python train.py --hidden_size=128 --intermediate_size=512 --hidden_act="tanh_gelu" --init_std_qkv=0.0667 --lr_mult_qkv=0.4 --lr_mult_down=1.5 --beta1=0.95 --batch_tokens=8192 --max_seq_len=768 --doc_mask=true
Each number is 128 + 32 x the weight over its row's rms, rounded and kept within 0 to 255. Layers, rows and columns count from 0. The size above them is the row's rms in percent of the matrix's.

# layer 3 MLP up, 512x128, rms 0.265, rows 309-362, columns 0-127
size [110 105  95  96  92 106 102  88 124  92 114 110 114  71  96 106  88 100  96  90 109  94  99  98  87  89  91 112 102  94  94 104  92 121  99  85 102  89  97 102 118  96  93 114 102 100 101  95  70  99  83  94  86 106]
[[134 215 150 101  91 133 125 178 160 110 194 154 209 165 172 112 118 151  80  91  67 148 133 112 140  94 134 156  80 107 130 116 188  73 192 113 168 128 161 192 112  89 194 177 158 115 113 168 142 128 112 159 120 129  68 140 146 115 108 113 118  96 130 131  83 185 101  84 102 116 169  57 110 105 149 117 124 150  85 117 152 182 186 141 140 152 118 118 127 105 166 123 153 135 104  91 177 118 131 120 130 143 150 138 158 162 114 134  85 140 151 109  91  97 160 114 101 131 164 110 129 125  95 124 141 112  81  90]
 [213 158  86 107 134 114  90 174  82 129 140 161  97 210 177 103 123  71 146  55  71 104 175  94 114 135 117 117  99 130  93 121 125  90 102 165 110  96 148 138 107 128 136 120 150 120 156 118 172 134 138 160 125  96 116 109 141  96 105  97 122 153 116 185 236 143 120 132 142  64 114 169  94  89 120 120 209  95 156 128 167 121 115 176 137 110  77 143 150 153 145 110 102 120 116  99  89 191 153 124 120 151 133  72 100 151 211 155 119 107 146 139 130  98 132 120 155 123 123 135 108 161 160 113  97 118 124 132]
 [113  92 137 110 185  74 119  54 126 165 115 145 145  96 149  89 130 162 125 140 156 125 116 129  88  95 151 141 169 126 116 114 114 119 140  87 138 186 125 133 135 123  84 153   0  92 139 149 128 127 140 125  80 139 118 115 134 144 104 106 118 137  15 131 149 105 162 151  97 122  71 139 100 129 116 100 164  56 126 142 129 149 155 152 147 174 173 109 101  56  87  98 195 135 103 108  63 151 147 111 147  70 104 166 117 111  87 146 110 134 110 151 163  96 118 122 147  95 133  86 114 146 119 138 148 103 162 156]
 [171  95 121 201 164  97 108 146 134  73  55 147  67 162  92 137 132 123 121 162  94 139 119  99 128 110 173 142 177 139  65 156 111  97  81 164 151 183 111 100 120 156 103 109 116 150 113 143 171 139 155 131 164  89 114 123 134 107   9  85  87 114  58 137 119 111 116 101 152 122 128 112 108 119 147  80 109 153 132 149 157 133 119 128  95 149 148 139  95 183 121 143 100 149 158 132 141 184 172 206  53 122 119  64 114 165 170 115 126 137  88 145  84 106 107  95 160  98 138 116 129 130 116 146 137 142 111 117]
 [140 144 132  89 128 117 138 117 151 100 155 121 189 126 159 127  96 163 137 130  74 207 142 165 138 140 103 170  70 144  85  75 150 132  86  79 107 143 125 137  81 122  96 113 169 100 138 124 137 120 116 187  89 163 116 123 120 169 148 108 146 121 118 249 165 134  59 110 102 154 130  86 197  83 133 132 127 172  73  93 140 166 164  58 130 117 139  94 139 134 154 126 151  96  62 149 150 132 122 100 194 114 106  88 159 123 136 152 156 130  99 153 130 151  96 161 140  77 157 135 158  86 128 130 166 116  97 131]
 [132 192 156 171 101  41  82 131 139 125 107 158 151 147 108 115 125 104 158 145 144 120 154 163  97 120 111 153 128 129  75 130 124 112 162  51 139 170 188  85 124 120 158 145 111 176 176  90 129 141 159 115 135 116 108 177 186  83 183 129 101  97 142 112 128 139  82 111 143 145  97 133 126 118  68 102 109 106 124 114 191 134 255 168 144 157 159 148  72 115 105 114  79 103 128 139 111 149  94 116 157 131 144  71 135 119 111 160 132 194  98 108 137  96 133 123 129 149 157 135 130 192 127 162 124 138 107 110]
 [ 60  89 163 144 121 109  58  65 172 120  88 125 108 164 126 128 145 115 117 154 131 100 129 182  90 105 164 183 114 120 182 108 128 117 173 123 138 152 145 100 145 134 109 103  97 113 141 125 166 133 163  75 167 112 108 155  87 171 127 123  41 138 104 114 163 170 122 138  91 111 103 134 143  71 163  55 127  87 167  83 126 160 117 144 130 114 174 158 116 131 138 114 133 147 122 118 213 145 137 145 169  83 160  35 161  99 152 110 102 176 126 165 124 148 123  54  94 101 155 129 135  77 135 146 137 115 142 104]
 [141 123 141 188 179 155 134  74 105 127 139 139 171 100 143 168 133 109  72 114 127  69 158 130 120  86 105 101 152 148 118 123 141  99 137  68 144 133 143 171 106  76 126 141 130 183 158 172 160 133  97  64 152  70 125 123 128  80  81 116  92 101 100 128 182 116 114 115 144 141 110 136 150 113 228 175 125 108 151  90 116 177 151 145 145  95 142 127  63 152 187 139 121 136 124 143 121 104  32 102 184  77 104 103 184 120 120 137 148  98  83 113 100 188  87 103 141 164 113 137 159 139 119 121 118 114 137  84]
 [106 139 171 144 211 122 172  84 178 127  78 160 132  75 148  86 150 119 124  92  91 128 169 152 192 173  81 232 118 154 146 130 142 202  85 145 122 100 163 132 214 123 148 141 151 114 114 120 101  72 118 138  95 121 129 136 122 146 152 114 135 111 142 128 108 164 151 204 168 108 110 118 174 113 142 119 143 108 131 155 132  88 138 116 119 135 111  77 130 143 153 144 189 131 109 141  99 107  85 103 133 150 110 155 106 141  61 158 128  83 134  85 124 135  84  94 135 123 117  53 113 133 163 113 147  86 175 144]
 [129 136 141 106 126  98 158 124 134  99  98  86 120  93 128 150  82 116  79 199 141 171 122 114 110  53 115 168 131  83  67  84 130 126 151 155 157 115 109 250 106 173 101 159 155 125 131 125 149 141 122 148 226 129  54 134 127 165 117 134 114 137 102 165  99 116 131 113 139 113 175 100 124  88 131 121  96 116 148 113 164 174  78 140 169 133 146  74 143 173 161  76  84 135 151 111 107  91 165 135 128 110 138  53 127 146  80  99 133 161 163 120 146 112 161 133 129 100 113  81 161 121 158 148 129  84 142 161]
 [106 161 110 170 162  74 123 161  63 138  83 116 140 147 121  74 169 140 107 144 106 109 112  63 122 145 163 134 100 142  54 129 162 151 167 103 135 192 129 106 123 156 151 124 147 115 221 140  92 134 139 138  95 150 119 113 192 255 142 152 139  46 148 143 110 145  83 173  32 111  88 126 115 126 118 173 130 131 121 111 137 116 113 104 154 100  91 123 157  87 119 119 160  90 135 112 137 104 156 120 128  75 113 124 114 150 108 127 111 117 118  96 101 144 118 131 128 135 140 135 127  89 128 149 131  65 119 155]
 [136 114 134 120 102 135 137 162 134 152  95 127  87 102 118 148 137 121 142 144 110 125 185 147 194 110 105 132 150 246  92 137  67 153 156 119 122  56 120 127  97 151  80  86 128 109 118  79 117 119 198 102 140 116  56   0 108 167  83 109 186 106 149 110  99 114 137 101 126 103 124 149 182 146 109 173 133 110  94 150 135 155 162 131 116 173 186 132 146 108 159 150 151 108 130 108 196 133  75 121  97 103 169 126 123 153 103 115 151 151 174 163 114 142 139 142 126 116 145 162 122 154 126 107 143 147 131 148]
 [121 127 109 131 119  99  96 169  87  22 140 100 135 117 113 151 138 116 112 146 115 161  69 109 198  73 164 154 197  88 163 152 149 134 136 145 132 121 126 172 101 105 103 132 132 161 122 148 158  88 114 141 128 142 137  97 118 132 181 154  76  94  89  93  89  97 124 189 138 139 170 153 100 126 121 132 117 145 130  79 150 180 156 101 144 134 114 145 106 108 108  48 149 117 112 148 109 128  94 106  89  94 107 108 164  88  67 218 109 172 175  81 112 153 125  80 164 174 157 138 165  95 106 127 100 172 151 143]
 [126 107  92 138 126 110 133 118 105 116 137 116 123 139  87 146 136  97 157 175 115  95 124  83 107 179 131 194  98 144 114 117 115  75 133 150 131 138 162 129 117 166 109 170 162 145 194 103  72 117 134 124 114 160 139 127 110 138  96 116 113 189  84 131 134 145 122 159 137  99 126 133  99 104 176 119 139 144 147  85 149 150 127 136 120 133 163 175  92 121 165  89  92 150 117 128 134 172  92  98 171  64 162 140 103 135  91 116 122 110 144 172 153 173 148  78  18 129 127 132 152 143 160  89 255 169 123  96]
 [138 143 155  73 200 141 135 153  87 142 124 146 111 140 100 121 161 144  84 125 176 143 135 124 197 129 122 130  94 154 169 147 134 156 151 126 136  73 126 118 108 131 132 148 158 147  81 124 186   0 118 143 132 124  38  59 109 120  97  81 114 108 102 149 106 131 117 158 129 133 136 118 128 162 133 145 124  87 128 140 162 164 112 141 138 128 139 137  66 134  96 122  86 142  80 128 122 105 106 127 111 133 149 148 185 146 109 138  93 134 166 106 174  83 160 127  29 160 125 126  93 147 191 147 160 129 150  97]
 [143 158 126 188 126 156 117  98 123 151 103 138 119 146  81  96 154 158 119 114 102 105  86 167 130 176 104 185 135 124 107  84 199 124 131 180 144 176  58 159 146 157 114  75 134 177 142 127  62 115 102 118  75 122 143 120 136 149 143 110 135  63 164 111  91  77  59 143 153 107 141 147  99 120 108 154 149 153 115 128 176 133 107  92 128 105  82 165 158 144 100 122 103  98 117 131 136 142 122 103 189 128 104 131 102 162 201 148 124 123 117 163 156 212  97 119 114 126 123  87 108  84 153 110 233  92 120 104]
 [116 138 156 137 122  92  98 166 170  55 162 126 128 167 122 125 164 164  81 111 138 110  98 165 147 145 105 153  59 127 100  93 144 138  60 101 164  86 129 150 210 122 192 171 134  97 128  87  25  93 117 162 120 133 166 108 144 125 191 126 106 101 127 148 127 129 153  99  62 170 100  81 103 112  98 243 112 124 123 123 133 143 105 159 129 120 148 141 141 120 107 143 118 131 127 155 106  98 124 140 119 135 123 164 161  73 126 107 164 153  97 128 138 161 115 150  58  81 112 148 133 173 150  98 114 130 154 120]
 [165 105 104 149 155 122 134 141 132 133 149 182 158 138 117 118 129 121 127 122 203 137  78  77 150 203 113  75 155  56 176 137  76 105  87 108  85 124 157 108 130 152 144 120 144  97 136 137 167 102 114  46  87 121 112  93 146 131  91 101 126 170 177 166 155 128  58 119  68 135  95 105 117 155 158 137 124 162  99 118 145  97 111 222 102 143 112 171 154 138 133  89 112 174 133 137 154 151 106 110 144  76 131  66  99 139 178 116 122 116 127 119 120  78 123 175 164 126 140 145 149 152 208 157 125 145  86 144]
 [144 122 115 150 128  79 116 165 100 106 145  71  89 139 138  75 142  73 129 109 154 155 118  82 137  60 162 128 140 157  79 134 168  82 118 139  52 113 166 174 149 118 135 101 128 110 119 127 169  84 154  89 170  99 121 138 158 108 148 105 140  89 143 100 187  91 160 140 123 127 103 146 147 162 170 148 199 151 107 133 149 151  89 104  66  74 120 173  97 146 163  41 145 131 139 130 149 146 190 178 128 134  93 154 139 132 147 104  89 135  80 219 173 142 129 108 110 131 115 124 151 172 145  94  92 142  93 143]
 [136 173  93  95  94 108 179 128 115 157 134 164 154 161 127 191 108  76 141 106 134 168 151 157 113 158 150 155 133  93 121 107 148 154 120  97 143 144 116 133 123 148 115 141  92 171  86  80 110  92 133 126  83  65 153 116 155 159 101 152 111  61 183 112  98 163  92 107  67 164 135  85 101 159  91 116 133 141 119 144 125 117 126 148 153  89  97 137 126 129 131 146 129 112 103  96 149  97  51 108 155 132 227 154 123  90 148  95 157 132 153 138 147 179 117 118 110 109  67  91 104  68 177 114 190 102 163  39]
 [173 133 118 124 118 105 120 177  94 170 118 120 107 134 144 147 163 145  64 195 141 134  83  99 173 104 166 215 126 117  99  97 197 181 125  89 168 191  87 142 150 120 197 183  91 158  80 154 129 117 128 120 123 133 145  89 158  92 180 119 138 134 115 118  90 141 123  91 145 149 103 100 142 143 103  96 129 133 141 178 136 121 135 142 116 118 108 110 127 114 109 138 107 171 122 172 129 142 155 192  87 127 170 163 153 122 115 105 130 199  93 109 121 201 100 115 118 145 148 102 156 155  84 134 138  80 227 126]
 [122 127 108 128 187 150 143 107  83 127 195 148 128 142 130 112 152 106  78 158 179  95  88 125 192 176 144  97 129  74  89 167 126 154 132  96 105 112   9 146 116 142 152 122  88 111 158 136  63 167 130  87 120 125 106 110 163 142 131 117 121  58 131 127 126 122 171 153  56 176 117 168 117 126 114 124 100 105 110 169 153 118 109 140 167 115 127 134 124 165 113  60 135 140  81 128 133 118 105 104 152  91 100 103 112 124 153 144 136 169 118  94 134 131 122 124 126 119 153   4 113  79  82 164 157 122 132  96]
 [ 97 128 103 199 147 139 216  91 128 150 195 115 128 128 158 146 148  57  73 159 110 121 149  50 114 150 151 144 171 111 123 132 131 150 115 127  93 127 119 151 110 132 127 150 170 132 114 127   0 139 103  96 108  87 130 142  80 133 106 110 113 111 178 104 153 121 134 166  96 113 134  74  95 165  93 134 172 120 115 137 139 139 104 135 140 118  99 123 133 165 114 141 134 153 140 130 153 165  91  92 119 177 140 160 146  56 127 223 136 100 138  86 109 124 123 135  89  87 140 137 140 140 128  87 183 155 183 110]
 [146 109 123 190 115 110 129 138  57 117 111 141  73 146 165 111 157 150  47 165 116 179 101 134 227 157  98 116 117 225 131 151 161 168 149 146  85 146 150 109 118 112  91 156 147 155 101 139 159  71 141 137 163 143 145  97 107 140 154 100 106 119 182  97 154 223 101 112 140  92 130 141 110 163 120 143 140 141 130  99 181 129 153  90 125 116 123 109 148 116 120 169 100  90  79 154 128 169  96 131 106 141 124  92  96 163 168 143 179 198 131 106 143 125 121 160 126 148 133  76 138 117 101 107 129  68  87 145]
 [183 162 206 138 133 155 160 137  84 165 140 110 173 161 106 156 139 111 115 134 118 106 158 136 133 157  51  59 138  96 132 128 153 138  57 119 109 107  79 121 211  79 113  80 104 185 179 149 114 119 130 112 153 115 155 133 126 120 153 182 139 120 145 213 126 109 128 140 148 129 130 176 187 142  98 109 111 132  87 135 184 179 152 120 153 124 137 110 166 147 123  84  86 108 155  83 107  96 110 149 164 111 138 139 127 110  75 129  83 133 111 140 150  91 199 188 128 118 106 160 157 106 155  86 102 138 140 172]
 [111 114 146 139 119 160 133 131  88 150 108 111  84 154 104  89 142 111 142 179 114 121  91 116 106 139  86 139 162 101 111  69  77 152 157  51 118 147 107 108 111 136 202 130 159 131 115 143  89 144 134  49 143 148 124 132 124 162 112 120  63  72 106 117 134 170 205 164  93  62 115 180  86 112 193 142  90 102 123 163 156 108 151 183 106 117 181 133 146 137 127 139 126 101 124 104 158 114 174 146 172  64 145  88  80 140 122 146 145 129 139 128  96 142 105 113  66 146 137 140 116 107 132 189  78 119 122  48]
 [ 97 126 131 129 105  43 178 113 108 104 112 171 148 129 106 120 147 135 120 148 116 110 129  92 125  89 133 106 127 164 132 146 139 166 130 144 102 167 149 209 157 115 136 124  57 152 216  96 113 123 134 118  94 113 165 110  48  71 168  83 124  81 142 131 148 106 112 123 140  96  81 106 152 133  88 100 127 131 125 177 151 163 145  84  54 245 148 136 111 116 104 141 137 152  83  91  86  76 139  98 156 110 103  82 104 162 137 124 136 131 126 137 154 117 142 144 105 131 148 158 184  98 153 129 127 199 137 121]
 [129 135 165 143 112 130  95 111  98 110 125 165  89 114 146  94 139 186 117 102 129 148 105 115 149 135 141 185 110 100  75 147  95 122 147 119 125 169 171 170 119 188  77 127  82 163 122 129 166 129 134 112 157 149 111 115  44 154 115 144 129 150 124 129 155 131 123 127 122 104 127 124 111 153 146 127 108  66 127  80 131 111 111 129 159 111 155 123 145  94 210 173  86 132 124 159 117 128 103 148 122 138  77 109  96 154 102 117 139  92 181 123  85 120 123 158 137  82 114 115 146 150 174 139 255 125  95 103]
 [147 119 145 153 120 116 169 157 111 106 164 143 189 102 113 135 156 145 108 140 120 100  81 141 118 156 105  82  43 140 121 193 153 123  81 142 133 161 143 120 149  26 175 153 157 120  96 139 135 117 105 105  73  91 117  98  96 125 173 105 148  99 114 131 118 165 140 142 123 192 118  96 105 190 184 160 129 125 104  89 153 123 112 195 139 133 211 148 117 126 108 110 162 135 108  87 122  71  71  93 137 146 144 100 172 120 155 142  72 131 122 146 122 132 144 119  79  73 163 136 105 173  74  75 157 107  96 138]
 [108 156 114 131 145  95 185  90 136 153 124  75 119 158 125 149 114 143 188 141 156 116 167 136 170 168 164 143 105 110 143 118 113 135 147 105  81 142  83 120 125 123 229 145  62 107 112 102  83 162  90  89  89 167 185 184 131  88 173 190 128 105 141 116 111 162 153 133 139 139 161 178 132 116 165  83 120 162 146 152 124  79 107  57 122 193 130  89 129  95 125 166 157 161  98 125 136 119 139 106 101 132 114 146 161  74  93  76 157 168 170 148 176 129 181 126 106 129 143  82 172 158 165  82 138 130 146 123]
 [173 173 131 116  52 131 169 189  87  93 167 104 101 141 125 146 114 149 130  85 161 135 128 106 118  88 185 145  42 131  90 127 158 146 106 145 146 105 143 151 128 120  71 105 103 127 137 134 107 160 108  86 152 137 151 103 123 147 133 190 121  44 112 141  97  90 111 114 132 118 136 129  94 196 172  84 135  78 216 141 134  88 153 122 105 115 151 181 152  79 146 163  74  89 110  83 116 131 143 113 128 145 135 100 112 110  49 113 144 131 176 120  98 143 150  98  91 139 178 155  98  84 133 130  77 108 102 127]
 [ 56 129  99 120 136 133 115 174 108 146 100 111  66 115 118 143 181 111 130 183 126 112 156  87 208  23 112  96  89 113  94  98 153  89 112 135 113 110 144 109 153  79 129 100 114 122 106 114 101 118 168 150 106 113  98 151 101 185 170 135 172 127 132 150 136 130 138  82 119 177 165 166 136 142  79 159 116 114 127 120 135 121 111 164 118 197 122 144 139  10 152 144 163 160 108 170 167 121  96  99 124 166 146 176  95 119 183 102 123 123 168 109 162 124 121 139 119 145 131  80  96 168 121  98 137 171 164 102]
 [134 131 136 133 148  94  85 145  92 138 128 205 200 120 138 152 164 128  90 131 115 159 118 104 122  38 141  80 149 157 182 121 168 105 148  58 138 133  65 130 117 153 137 158 164 116 203 101  92  86 149 144  76 178 108 109 161 114  90 216  88 134 141 174  94 177 158 151 104  60 149 120 120 121 121 124 131 120 127 148 144 106 163 103 139 128 169 138  82 106 120 111  96  81  77 138 172 107 115 131  86 148 119 159 161 123  45 105 130 139 179 150 116  96 125 134 104 115 175 122 165 127 145 116  98 132 128 142]
 [104 143  72  95 109 139 158 121 153  90 147  99 182  94 169 169 147 147 117 161 164  60  77 172 143 130 146 177 111 132 126 109  79 181  94 140 161 134 122 115 197  41 195 178 112 112 143  72 124  55  59 144 115  86 139 135 135 171 179 121 156 128 119 164 108 141 142 116 126 160 137 108 148 118 143  96 125  94 158 141 113  93 107 134 144 162 137 126  83  75  90 137 132 136 145 161  97 131 125 131 148 125  99 145 121 125 154 147 179  92  90  86  87 166 117 126  88 140 136 104 125 221 165 119 161 121 164  95]
 [158 195 255 104 135 143 129 146  99 116 113 145 152  94 152 162 182 141 126 138 148  88  97 134 135  95 109 110 163 135 167 171 226 163 121  79 113 193 108 126 212  87 168 123 161  69 164 157 131 140 167  76 132 109 139 169 129 155 112 133 113 130 138 125 157 144  82 154 145 124  69  49 133 151 120 124  75 103 123 130 167 132 106 147 165 120 146 119 113  72 144 142 134 154 134  93 141 118  92  76 106 108 126 155 133 129 105  82 112 121  90 120 179 129 135  94 129 110 141 104 131 106 116 108 170 123 135 148]
 [ 91 128 111 112 159 130 133 136 119 112 132 160 120  89 140 170 108 116  86  92 184 140  95  51  89  82 130 122 134 107 133 121 117 138 108 118 123  96 108 127 104 101 148 168 120 171 108 126  68 148 162 117 158  82 132 109 147 141 169 180 106  92  70 150 145 140 156 169 102 148 147  88 174  81  98 118 167 132 144 186 158  94 106 143 131 207 136 154  57 109  90 117 103 160 107 175 177 182 170 126  71 196 107 158 184 143 130 116 125 111 181 105  97 102 144 118  67 137 106 184 180 148 106 121 134 186 157 132]
 [151 132 110 164 163 133 117  96 140  84 113 162 111 108  79 135 120 116 103 139 154 127 130 131 164 123  92 226  89  94 147  97 125 139 108  92 177 146 162 101 100 130  82  83 137 173 144 134  97 120 160 136 120 136 122 104  95 147 152 109 240  50 153 197 250  92 164 128  93 160 187 104 120 108 160 139 139  98 100 183 186 164 123 125 138 130 129 121 112 112 119  79 119 132 115 117 133 146 131 159 159 107 144 140 154  98 141 148 116 178 109 136  88 103 109 107 135 147 104 152  97 159  99 113 146 136  85  78]
 [172 165 158 124 141 131 153  63 102 146 133 166 113 143 125 116 175 144 143 145 143 155 161 103 103 109 124 135 112  55 125 104 109 172 151 131 165 101 129 104 113 117 158 141  96 139 143 125  66 159 111  89 172  77 120 108  88  79 121  92 193 140 141 115 148 115 181 187  48 233 152 200 114 111 141 120 130  53  96 149 138 127  91 155 164  92 110 105  97  85 108  93 127 117 148 136 179 110 133 141 117 141 152  86 122 116 111 102 146 113 136 137 144 132 124 148 145  40 145 112  92 130 142 120 168  83 101  59]
 [139 122 168 132 108 146 201  91 135 119 132 149 214 108 122 143 144 168 147 118 146 101 116 145 114 137 166 141 111 168  61 112 101 160 162 161 100 146  93 129 122  93 146 107  61 120 103  95  91 121  21 161 145 121 144 114 143 126  76  51 125  54 139 134 117 135 111 118  97 151 131 143 143  58 116 156 137 148  91 129 117 135 135 136 126 103 112 111 138 102 123 126 121  91 150 121 148 140 154  61 169 125 130 214 185 123 102 119 126 148 121 168 148 140 222  98 102 109 157  66 153  97 109 172 121 140  89 126]
 [137 118 133 117  75 161 157 122 119 185 155 160 189 163 160 124 129 136 126 120 129  21 155  86 125  91 125 134  58 128 130 137 108 145 133  79 142 124  94 147 115  34  89 134 154 152 128 100 150 159 129 118 184 147 140  97 104 122 163 157 111  76 128  94 131 141 116 155 104 124 121 124 218 145 149 122 115   0 190 145  79 120 115  75 155 144  88 124  72 126 153 150 118 138 136 127 114 119 126 130 159 127 148 101 100 126 121 114 142  90 141  60 151 153 146 124 109 179 135 137  81 132 144 111 101 123 130 109]
 [ 84 181 142 125 135 102 154  82 178 166 122 110 159 143 137  74  97 147 169 109 144 126 147 159  90 177 155 102 115 119  85 134 126 113 177 155 121 131 137 100 169 122 208 133  97 108  84  94 123 128  81 113 116 136 116 162 160 133 171 180 115  72 110 129 180 131  86 114 100 137 136 128 143 142 169  93 112 130  63 104 141  91 156  88 121 192  65 166 143 121 149 148 146 124 101 122 112 131 120  74  89 134 136 159 163 119 122 112 123  96 153 131 126 118 233 132 109 115 131 133 208 163 206  64 178 111 105 126]
 [119 210 127 138 166 153 128  65 177 136  90 125 149 179 139 112 135 146 153 136 166 140 132 136 120 127 164 144 161 163 125  87 162 130 106 131 119 162 146 122 127 140 146 158 114 124 146 123 150 137 137  86 129 192 158 100  85 159 158 100 126 129  62  76 134  87 107 101 124 170 134 134 160 163 105 167 129 126 120 132  99 101  70 112 156 143 118 133 120 173 183  78 173 140 147  89  75 122 112 164 153  14 177  59 168 157 138 153 126 146  99  96 106  98 198 119 142 208 105 108 153 106 128 123  99  71 149 127]
 [139 135 133 119 124 116 141  97 101  87 106 119 118 117 161 126 136  52 123 165 116 102  95 115  99 158  94 170 158 115 177  94  85 114 138 128 151  99  74 167 113 197 144 125 182 137 151  35 136  80  91  76 119  75  91 162 151  87  82  80 176 159 132 138 120 126 167  43 130 115 152 159 205 121 106 107 104 127 154 116 118 146 148 104 108 103 141 138 141  95 110 136 122 156 139  12 165 158 129 108 127 143 137  88 115 118 143 141  98 107 101 198 121 124 178 100 132 171 140 127 159 114 127 135 125  96 159 159]
 [152 204 143 164 114  81 104  79  84  72 162 149 149  71 101 111 123 160 159 188 110 150 131  98 145 118 110 140  88 131 184 162 105 220 104 143 157 178 152 105 129 144  74  98  76 194 134 107  98 105 110  83 135 124 140 102 172 129 162 121 116 156 122 141 158 127 125  72 140 164 120 130 130 144 118  88 131 111 123 148  96  82  97  93 136 163 116 149 146  89 149 115 102  58 158 132 173 107  94 110 137 158 143 167 186 118 116 161 117 155 150 177 106 160 116  80  92 120 104 172 132 181 170 172 112 186 111 131]
 [152 131 116 134 128  83 139  77 105  95 161 113 166 170 168 126 222 143  51 135 116 205 128 109  89 137 142 141  92 130 197 141 164 122  97 122 183  67 120 124 121 134 113 130 153 135 162 135  91 127 152 110 143 127  63 139 131 104  94 144 128 146 100 109 129 147 166 166  79 146 183 127 107 166 131 146 111 137  52 114 145 116 132  75 113 120 121 129 117 115  92 126 143 195  96 104 147 123  88  76  55 146 125 124 202 163 138 145 148 153 165  81  93 137 125  63  61 132 110 100 164 140 103 133 148 102 141 101]
 [137 113  84 161  67 131 132 138 112 151  78  96 140  95 131 142 176  96 155 195 147 167  96 109 130 140 111  90 101 131 117 123 132 192  97 121  81  96 112 139 181 123  91 135 134 113 118 108 105  97  66 131 129 140  94 135 102  62 132  44 217 122  88 101 188  88 125 120 138 122 209 175  99 147 155 143 129 121 124 134 158 124  91 168 136 149  93 150 136 130  84 137 127 131 117 149 146 150 108  98  90 133 135 160 162 146 151 123 126 149 136 177 189 195 185 155 128 147 117  95  95 160 109  90 134 118 113  38]
 [150  75 109 253 156 141 149 120 109  51 150 126 136 103 105  41 175 151 121 126 141 139 123  42 122 136  80 162 127 124 152 105 109 135 105  99 136 135  83 143 112 146 123 117 156 128 107 108  54 162 142 109  77 169 125 102 130 167 128 136 127 155 184 230 122  94 105 139  38 146 104 127 134 154  89 162 211 141 138 118 151 116 153 100 117 128 116 130 148 109 146 150 130 123 114 117 126  88 110 107 160 157 121 131 101  96 129  84  89 102 119 143 140 127 107 126 148 178  87 151 111 110 156 119 153 132 129  98]
 [182 218 145 117 113 103 111 102 118 104 192 147 114 177 141 105  95  77  99 101 173 122 139  52 162 108  90 126 140 134  94 118 110 164  94  98 164 130  78 131  97 132  99 185  96 179  90 158 121 129 121 133 147 102  60 101 170 106 135 188  79 137 151 103 125 137 153 135 163 116 124 142 166 140 176 108 103  79 140 199 125 141  91 148 120 153 107 117 121 150 150 170  97 140 138 160 120 112 163 110 134 144 117 174 165  91 141 135 114 124  92 119 104 208 141 164 126 222  93 157 126 137 137 131 146  64 107 153]
 [160  96 124 147 100  96 105 100 103 129  56 117 133 158 114 120 129 132 113 111  92 152 126 116 120 136  94 207 115 121 122  88 122  66  14 102 121 137 129 165 125 110 182 122 179 156 129 136 101 151 132 106  88 125 139  70 126 103  97 182 121 161 119 139 152 123 146 182  85  79 158 159 136 122 107  86 167 146 145  57 113 180 175 135 119 170 175 152 146 115 125 160 108 106 139 141 124 117  88 158 114  62 175  46 156 137 128 149  95 136 155 157 175 133 125 126  87 131 152 111 148  99 179 108 185 159  85 100]
 [170 165 164 121 133 125 141  51 142 112  80 135 142 130 142 103 105 132 179 147  71 163 161 112 156 104 102 148 214 110  75 146 185 127 142 102  71 120 130 178 150 123  94 119 156 130 149 161 151 170 179 148 156 107 154 179 148 149  77 126 140 170 127 100 175 103  86 137  99  94 149  75 106  80  83 159 114 135  80 103 151 178 106 128 156 127  90 165 157 124 165 128 158 153 129 146 143 148  61 108 163  53 104 124 114 148  51 118 116 104 133 123 122 189 149 129 145  75  88  79 157 138 110 131 113 141 148 128]
 [150  74 153 101 111 131 152  70 182 106  77 133 131 157 123 108 173 135 127  81  78  86  99 168  62 159 177 122 131 134 102 153 157 110 101 155 109 103 139  99 145  63 175 132 182 164 117 117 106  98  91  62  96 158 137 120 143 136 136 100  37 131 173 121 145 137 117  89 137  88 133 174 154  87 144  93 161 132 113 103 138 103 183 133 145 145 106 107 118  63 153 150 167 133 149 120 156 135 179  99  93 118 132 119 146 171 103 160 115  80  80 107 107 109 136 115  36 114 129 106 101 140 166  83  76 131 159 162]
 [115 126 117 132 149 127 105 132 116 155 148  88 143 119 133 123  89 141 196 189 145 117 117 150 105 171 109 166 141 103 115 119 117 142 109 115 121 161  81 139 107  98 142 154 107 101 118 146 117 179  75 156 113 134 155 110 160 163 109 142 143 130 128 101 156 111  88 118  92 126 160 128 111 121 182 131 102 166  96 132 168  84  88 209 127  88 156 127  97   0 144 151 143 109  96 142 139 154 177  58 122 143 152 131 121 133  92 129  57 135 227 130 106 192 146 159  96  61 177 139 177 155 125 101 152 115 150 134]
 [140 157 149 141 174 114  98  97 134 153 113 156 111 164 137 163 107 115 107 105 141 139 110 160 207 105 163 141 219 120  99 105 110 132 140 131 178 130 128 172 131 131 124 127  59 119 149 132 109 144 108 116  90 161 145 128 100 121 144 120 149 167 171 155 136 147 109  96 104 184 117 211 137 114 153 111 108  98 174 111 160 137 116  62 157 115 177  89 135 101 149 104 121 155 154 179 107  85 129 124 157 103 137  55 144 112 152 105 109 197 143 134  90 108  67 103 152 154 142  42 174 158  99 149 225 140 122 101]
 [106 122 108 104 109 140 108 130 161  77 153 123 119 110 110  70 118 160 118 127  80 162 122 182 137 117 118 226 102 154 135 115 177 189  97 129 133 128 148 178 205 123 106 158 163 117 179 123  76 111 125 131  91 183 162 119  87 134 155 105 210 109 182 154 179 121 167 122  57 122  91 115 143 129 119 141 138 114 146 125 119 129  76 101 134  84  96 133 134 157 129  90 167 146  92 123  97 159 108 106 142 104 138 103 101 143 152 129 120 144 109 141 146 191 127  99 116 183  75  83  98 134 105  95 218 138 163 169]]